{
  "n_layer": 15,
  "d_model": 768,
  "n_head": 6,
  "n_kv_head": 6,
  "head_dim": 128,
  "d_mlp": 3072,
  "vocab_size": 32000,
  "activation": "tanh_gelu",
  "norm": "layernorm",
  "norm_place": "pre",
  "norm_eps": 1e-05,
  "positions": "learned",
  "qk_norm": false,
  "attn_scale": 0.0884,
  "bias": "all",
  "tie_embeddings": true,
  "parallel_block": false,
  "init": "uniform",
  "init_std_qkv": 0.0181,
  "init_std_o": 0.00331,
  "init_std_up": 0.0181,
  "init_std_down": 0.00331,
  "optimizer": "adam_variant",
  "lr": 0.000369,
  "beta1": 0.95,
  "beta2": 0.95,
  "weight_decay": 0.38,
  "lr_head": 0.00465,
  "grad_clip": 1.0,
  "warmup_steps": 246,
  "schedule": "wsd",
  "decay_fraction": 0.807,
  "decay_shape": "linear",
  "final_lr_fraction": 0.0,
  "batch_tokens": 131072,
  "seq_len": 512,
  "doc_mask": false,
  "z_loss": 0.0001,
  "train_tokens": 1102000000,
  "steps": 8408,
  "dataset": "wikipedia_en"
}
Each number is 128 + 32 x the weight over its row's rms, rounded and kept within 0 to 255. Layers, rows and columns count from 0. Numbers have three digits each. The size before them is the row's rms in percent of the matrix's.

# up: layer 6 MLP up, 3072x768, rms 0.0174, rows 2143-2155, columns 0-255
# down: layer 6 MLP down (transposed), 3072x768, rms 0.015, rows 2143-2154, columns 0-255
up2143 093:141125168086109105139107115112167107130107136153014142136062135103164118154132087096173151137106155099087137134140173115127131118106094126146096140175134113181114171134116128073125127167119123112074168180178122089179122134100169100088135111107040176165135089080179150120159150140114148131140121142185149142158152104198195158182118124061118129107120162162129130148164163129194124141101097114143165189134111142113100188184092185159094137115129108123137055104095181131131099098084073103165102143122125140157128120107113178097106140135168131144153154117106139104151122098121144126088168110082141134134129063092210104108102088061113137155150131161137178174145140145068154115176125087151150142102122106050138102089143110123117159100157178144084109147073167124099078136082163
down2143 084:092113114142125091083102151124166134133135110111172170076182120161127176094117188170161124185213109114106140156115107134132104142111142087119190103035124124137143129089114110151117111097136165087231093106096096090022177124158150120101109178083189162078158118145148159124115078125116090146111132044171134129091175141095049093125091115108117108120141200160156153151112099159159128098135126117096134136104117157182102132054201092107154169149059136107102126097115178142062098122161139121116172142128099086128134130116127045112090174130076115073138120134130127117148129155163131098133171112142101122133104147130102156110112119142146094080099110180164122055077081116127135174125175186180081109155137133122066163116097134107116095158083077133178181121184082128162110133124127
up2144 106:124139136093104132077183093072119185130112161132132140161101145089120090150110105155150125222127119123128170132097064088121160148135107071120055173096149137175190131098089118142138168123111104150083129114110137100136193146163133165187112136113103157123123095107133166122098149086102167106081114053150071164159146100191157108137153105109116104146065172150156139151169143078164119110196128141122173163148147135102127199118138091143151092144112147129093173113096141166106164153158055153121085132167152139161193163117130151081156179037149166125175082187129103034088153082096151152133131112121145100103120062075137129159173104120089150129107096123129120084107140123086118096112171110138170112169046130137136162130148092145136167131133159146087165168093138184160132080136151
down2144 106:168156128141110097166128148101154121078128130172135161099089122121184076130104149090158112085099134135096174119126122141125126116165125214140103165102149109138099095173244040117126087080129141156152188136154188124161115116140123169087078081126120168173184151062111157145123162182102082127110074109158170115089154092172208100122153110139121124114110108171161098110059160142104156151193153151131145161191140155125116116145112133109141105129129133207065057119045100129116075098138077089069170106068083101071106116085116137148077136103176135109110127131027136118096118145113097113137085105140184143161141125137143105166141143179128150189118124172123122152162085175138098158140136172147159124161141123105083153141111130148088171168131138118134123165097143152136085119104161
up2145 095:154150128183117105162112128110080129063131103126183119137162074158083129116110154060122120102186121089094178132146188122135143134103112152136194153035185126122143164110089123144157170050126110087091133092140083143155143193143102190115118155168099085144158106150163140165164100106129169152104136126137140127130118114112135153141154150192124149095091128214153187164107168093115163117159106122122099151086130147129146155106154087155177143145168178085073142104104073124101087149147138135132113109145099126129105121158065136161139162077078118133105180089178135116120107093148064133127176169070123095163138102159090156183069165142140106154124106152111172053127135141149124183143117074174118159126215142171093137168146126138137138160111142148159161140152135171139129128150192
down2145 092:080134133101135040136132128178119125143103140138102165047073111104150156106145116146140152163063185137157131101111091178130105233189176107134149061123158107077106111193103191133108139110087112144135142192117195145151087107119138113143090067102127145146115146128156190152099136168154193111199101098132089127187119108117115129102140179064125125184122180105085107077119099155100071129115126158108113147175157078055127141066177181134132074170132136151202125148140181126157083129133115078116115103079133169081150170103177109133154149173137147088101153147071062137167146177081131118206137102125112132124091163088164089136107117089149130116109150156123065192134153061142073167142137119158125135141066098133145100106078131074087105107113176111106162129118131123132145121179077
up2146 102:137070131090085037196125147082087123134110132119077096144091130081058113141112162113102101176119153133139077109129097187175145170112049184121126149090112111169197165127090123159087190128114159126103112115110141141133174124067072198152103110097067122157119132082135096154168146141166117123155153135194073117110162129137097119153102116117149165100119130193175102167141105136076129119125084125138120133179107167089079144132137210085112093095111154131161137099113033147158135111131111130127132134173181095153114159146108139090158196158132144188078070125099109129157085068156104124165133130146076147093144103086129161123159124059179186140118116151116094142133203118093173106089191106143152131116152149164136126140137115210145135111138141135120144148155143128152080175102128
down2146 098:153129112154113143150132094135093116181116191097167093154139168117147130155098079162109127126132116205124123109163157152142134100158224067164151169165161145088099110168179118079133133123126091092099121155093075137112160119172054133103150176116167110138119112168132100203163168140137119155137168120184130119155143168130065096149144110142122143109120120121155119163126091154131067148157127116109118077135144120074114160147111162184120173154118172171118157058113088139044102167128143142153113099146154184122159138120150146117071135174135154165149122117152155158103109144112066085107101161126155117142118174127064200158188116117115104150152022125109103192153112160181157140118117128114157133152196077138124069169111113091091088122150135062149078182125094034101146124183087
up2147 086:112042137074183075132161126135048092086110076157099161085104133156114124195148144067155112152103121119110103133175191179129171185094207146164136138151168152128076114088105106117177156113159154152133132159146072160142131173127148073099122092122179120100129142132090109098095076152138077113150117161192221160104126154106118131119169169069167188087142130115177118106137162114144083148129159108147110101120098141136201137167144082104085100155130130122121075135144103128095115145128147116107055158084171161110177127137122136121111115109215154134112148163129161099181208120100122145134137147130089074114124090141154059082199181078067100100148114137161094133118135081095102150120148142109169157101054185135169086099106142154105172148158117170159126082165182111132136098079129
down2147 083:173116140136117114116145148099134140155126128111098094133101123148143072061120183096063171125168159138113153139165134138083113150183101089092131182096157111130160140089118127142131113060093104099066120092085154176119112142203133164129150118099102144101097132171136118173186184060143166125156072167138085128157179119118133078111094105158134073193087119166156174086084156148164131066146161129136132152142196158085102148056186137147147136094105153114126100093103142087186106184191140154105121155145100138136106117095175061112105123122069086118135118093176103162087121195181137076155118110158114104131165147145150148152107114148092138140089159116097154174121091131141134134095130183141149118111113115098147108102099136127123092144112109094147131131066091144094130188126155
up2148 096:228079122146127123187112177155108101065101149132077204152127122074127079098113168149160124162109120069173132125152074128137149090096150098138146157104173163203171112155124094060157178138134139131048138146057102157112123141103137133092110104113152092136129100161193125122160145070113122147153162097113090149109079123153110143141080147156097109100135175131170152206068133119173119143129115127175103120087139126057099171134085175149165159127095075097116095117122139119140141057135158140076172159149096079074105133124156109116152110160159101198139142104163118167150152134141098116115125206112148090110174136177156040135091171131159098123142163083163133098151139189105093180127137086101135109118069145100171118156055115131134140124123118074138091159125128116132065149145096
down2148 085:084141127134158075140171160075168112142143099138114133199158155136106143173071111168155152146119095200181140130116155156097154123141116137105068213095194179151065119099154159102143132090089074131067079114130129123184098175172133152178070125132101091196130185138099095111114130132148108175119184132120150131143099114119083121104102073155082099117127161104139072126161102154104081143077129128124097100122111089144123075134157129155160099119135114098075140090053118158135130114077157128062117097094110130098120137034096083127102141134164195151107134060095091110122145093075112163111148121163162146105091184104029124168143134098157152113128067115148075077158161145150068148132133127099092162110199068160202135130155088136164110128093105153193126114168130116134154125131153
up2149 101:156121141190131090112134134149079119090192161109102139153171058129183180167101153078172147097144086066071128089206145129075143119085255109117118164092139174132101123142160127167149126160107148123126063089148103109101121145155170182164117145209125112153146110112188147146135150133081151170121117085156142103044106071175134091151094095102085127113169124153174137126155114134159118125123094113116197080121106149143164190153114106087140187185177121112149116131115169148137168154167149173116160134145157101154129125120128106109059112025142077132163130208164142090093111118106175157139074111151145123096135100174133067126108134148133155156116124155104120112157135154100116141127116139141169166179133136152103069148102132119118100160138136117099142103093117120109132084144049
down2149 100:165125133148139208110146128088130099116162154113154140073094140137064133117141093112177122135168160124153151174060132160131096080148041124094119115171159132161151127074075160105111120107167170090090189110151185145110139115112120146050154101127181154103128108125086122102128095068141167104091126076093114106143151155129145113144086152148121126102072184121117186128123110089176118115183142184177163135161118128154107131107109111129082143060103161085166100114167125176149190120118118102097137103153135135132154123109119115146174107193130130158143139123142118140107120176185122138128071187138138128111102124100110122119134142155113115119155124081156119178087159129165134117128121113111089132102077143141089111137112114123130132100179116163162105142110152082126098127178169
up2150 098:162113154154081177118124096131053117144150115115146164118113156115127101129128156186121103076114117102092130168103150138115128157142106082102089156150118103178092109114138117108134134140134125175143151156107096165148100137118171193138152101147154135157161060133189122082180120136181127150157124104112099157134112092080171141177110104173148136086128190120181149149070155024141172148108154082089119178141143147131074136164121043155159162169147163136149140068135036110132160087115157175119198127190117149150144191134109151120119123110131125183129174133144197150093158103137121115138136109096146083111149111143087109138177081118149103133168139144041191134101167124145102154123074146133095082103138165197118111139113131123159183106162124141113090071112128114155124126154088
down2150 095:206106076063135058136123161124093129151188178142066097090175162107110172115123160084069085089119093181091122145167079148149159148123155117145164105140109175091129139102151097169144176155063121154176075097148182082163121078146122155119076137101074144140178117061145122100115103108093091133106173128155065115084139108114097062125168138166095123127141148134143137122141114126138109126137071186128051118087142144149105106106142121142095088144126088099174135075177114135131089111131120093130169147115148147085141154133125156132139145138139135084071090075106151118189139132077126164124121160197041175148116158111135142181092115122126139105130097133118056103071114109179146122109152151070125126135133141124157148100168143091167107156168136116118131094222092153117103126097158
up2151 095:120109108143129081099130113074118209224119151076108152103154117146174098092067077081130133113149132127115135153149115074112171109123185096099173181058206171162185101094057121179193125184100207129117100163115136123117136132133111110175063129172123176132145090152116125103084154189147108131165103096114189108126136098113172061120100133140182135139127193169052132151114122069121093161189150163153156139166145148149143097120122101173090137150110145133103097127125105128105076159139126162102155123115116116131201086105143161130086117119092071114125115169096159103100123136133165097126129132095131075188113159151124146119122127097166131031084120120155164081146150128132129109128117148128135128149147074167121129134178169146102108104089118143160091070126123129127067101104119
down2151 094:095189151101118170162148079133183116152119128126197081104146160140152205093158097187119130209105114088141097138173150103108163148127158095109125087124054123175147122157137122124119115137157163120096119134141109106129088148177175079088141153100114085115161097137155118159128197117093187147098121121111099122137149178130139128084139204151116106164158149115120126094173132143175166144149159062147060191145123126121089138105111069159131158028098124169145068140097108154123147176103087070163119110112122134199082152135119133088093155166116166108146127069154105094144102080161104111144119180127174088101160132079097117117123097169161129075155025140109127147175109211167122094118148089108133183148096137119120136093076181122108140139093110113124190129128109163151167083138077
up2152 114:137094178097128112085141087075143099157080128085126141067060132126131132108122126131123122186101116105127181097147075130114102109155175170142115125107193101152141120145118137088137158130123159133145135101160078155101144151072128124109101091092140106117165141109116164091130104177177118065066132139113085157068156147177141098131067113163101110106066087134123137148073147094086116133153172076144203087143142123187083165166135078194127155128121090163094118133154118117106131156080133144122120129229060116170098179110105130135135160150123157143139113142135148134138099137092155139143160093126116134078092116136120116155119075086167120070152182135100187124177104136116123155134156147150166113114128140120139171141117140128131109133090168067151154193177120153176112150167184
down2152 115:129141131067186141086169130160110147057169127113177074168133143151139123097112136172127151116140119169207158116099145127097195137050084118153115126101100149130086132147171135078116142153142105212137178104103086087123103082111121151081164129194135145100193176164137140093158115121167142094114147133092087130169133156117123120117111110122102178135100165103092235173145141156169152133129153133143132163084109156180147103121089110151096188156099116105102156155130138137129173119086180095162131095083115103168106128150102193133174109057100071164174119088068144098152132127174170094090141147131152143117111169057143084086147129174115052142099099133170138163111145092118099142077096130143082150112202085136097132133128178151159088190175112134145107116097136109130108098124169
up2153 103:110122201151123146136124117106090128083142142136138129109148095140078122097151135109111121123098162089160162105082086173129137097181122099078153159148080109146141107138110118113167125112118107190160110197133109109142137145176135192138148167099126152134153125119104130095137135145165078173094096172056115096141098114140194172153085146127112114127111143134128087141122095055151136142130101082120151160135126121117124086062166098132172145099137122039094153173129171171193088106091126110155140130110184096094149167160170092116125189119150155143175124084173152108153224113128108116120139139121096091117146163133093238155175123099139086159135102189102119153120147132126113139168167125117114160103132113144157111118137103148120105154159171173144154165120085153104096109133107
down2153 110:101180172103160150130178106118112121129078064104115145109201124097150142118126130125126126125125096083126175115152110181207169125137147160154108102139045135111100110129160097137131130110101138117130191133193114102088186082116102174140122143132160138171046131080159151139110143129106166086096118119126174135100092132097211137086185188169177145027080106194188046155147120154110182149125169136183145103116097124103109159136075161106124086099146135136105137132109097153149113139114134152112103155164142160091091101204133115155061150092109143164119094083110108106138101122089147081116124089122094052144119095088099115167185132106169208196137108154095125152126133118058122098165195116080072147127100137149134114180152062159131149116064083151111108165138133106162132109131095
up2154 097:130178118135156118096122087133075114135151145127061161069097134159131122167118139169087118159117120186115161132190160112122119101141187100167109155126140146152145146176161109164137134139107104067109116124182107191111130103095136137134159141079128085106174163132139114110145128143134135205128116156161080108139090126113168134138171103166117122047107124152175129173112151102147117113154160176116158107125138119141111144188090181173117183208130152127183163124114078116158171100112130167092054129100080138100069152148122134115099103161143120186146122134042180140110119112148181083103149099099099145113169082147155142186115144173134100159130093138075171148095153120150108116117119182150117168149114098176104126148081099092155092146141072211071122135173115172143133113143114
down2154 101:168170112255162125083112122095133111119126158102111118117169137090088137120123161132081138081170132046168119147127080081120131132149103109133112163133147150095115101076122174100135088094108126130137140148078099205113100154088173158172123162152170140192101152132182123230127177171146132175059083095132136121137112171124101104157090164162159088199143123116095121131149160059152114063132149184159163148193100134107057126093130161068168127085113050150108124099067143127082152114216090151120122134136136155150175103148142080166152156177180083137102084126166128139146158109126116126110125107137146074104120128145143133170151107163127114167131060153093097167098144101142129145087125122140148131142185164151081093138110133121097107108074159059123107124141130147081145108097085
up2155 097:052061162145129108120102113139104104098174089114129129068159108111109145119151209150082164075141165117049117096122079143150159119186127059178165148166178114119084111100153152143097108142104117142148127090093089148119099083170131111108077169119146109108174128105130120110147105065110146156077098120137179172120147093176149160174128076074148185111064113096164174141132109165131083105146099110161126148191131121195184164150136158131169140127128111150058088066164143110093134142116094123138130116135111177136100096164135104168153108114099139152097122140082096157122080091190166128080132119159115173141114169157164096169157156102117101061143133142073160111136131173097173088143140141147097131160156174087155127142109168142077129139149148110127094123118155142119097106128064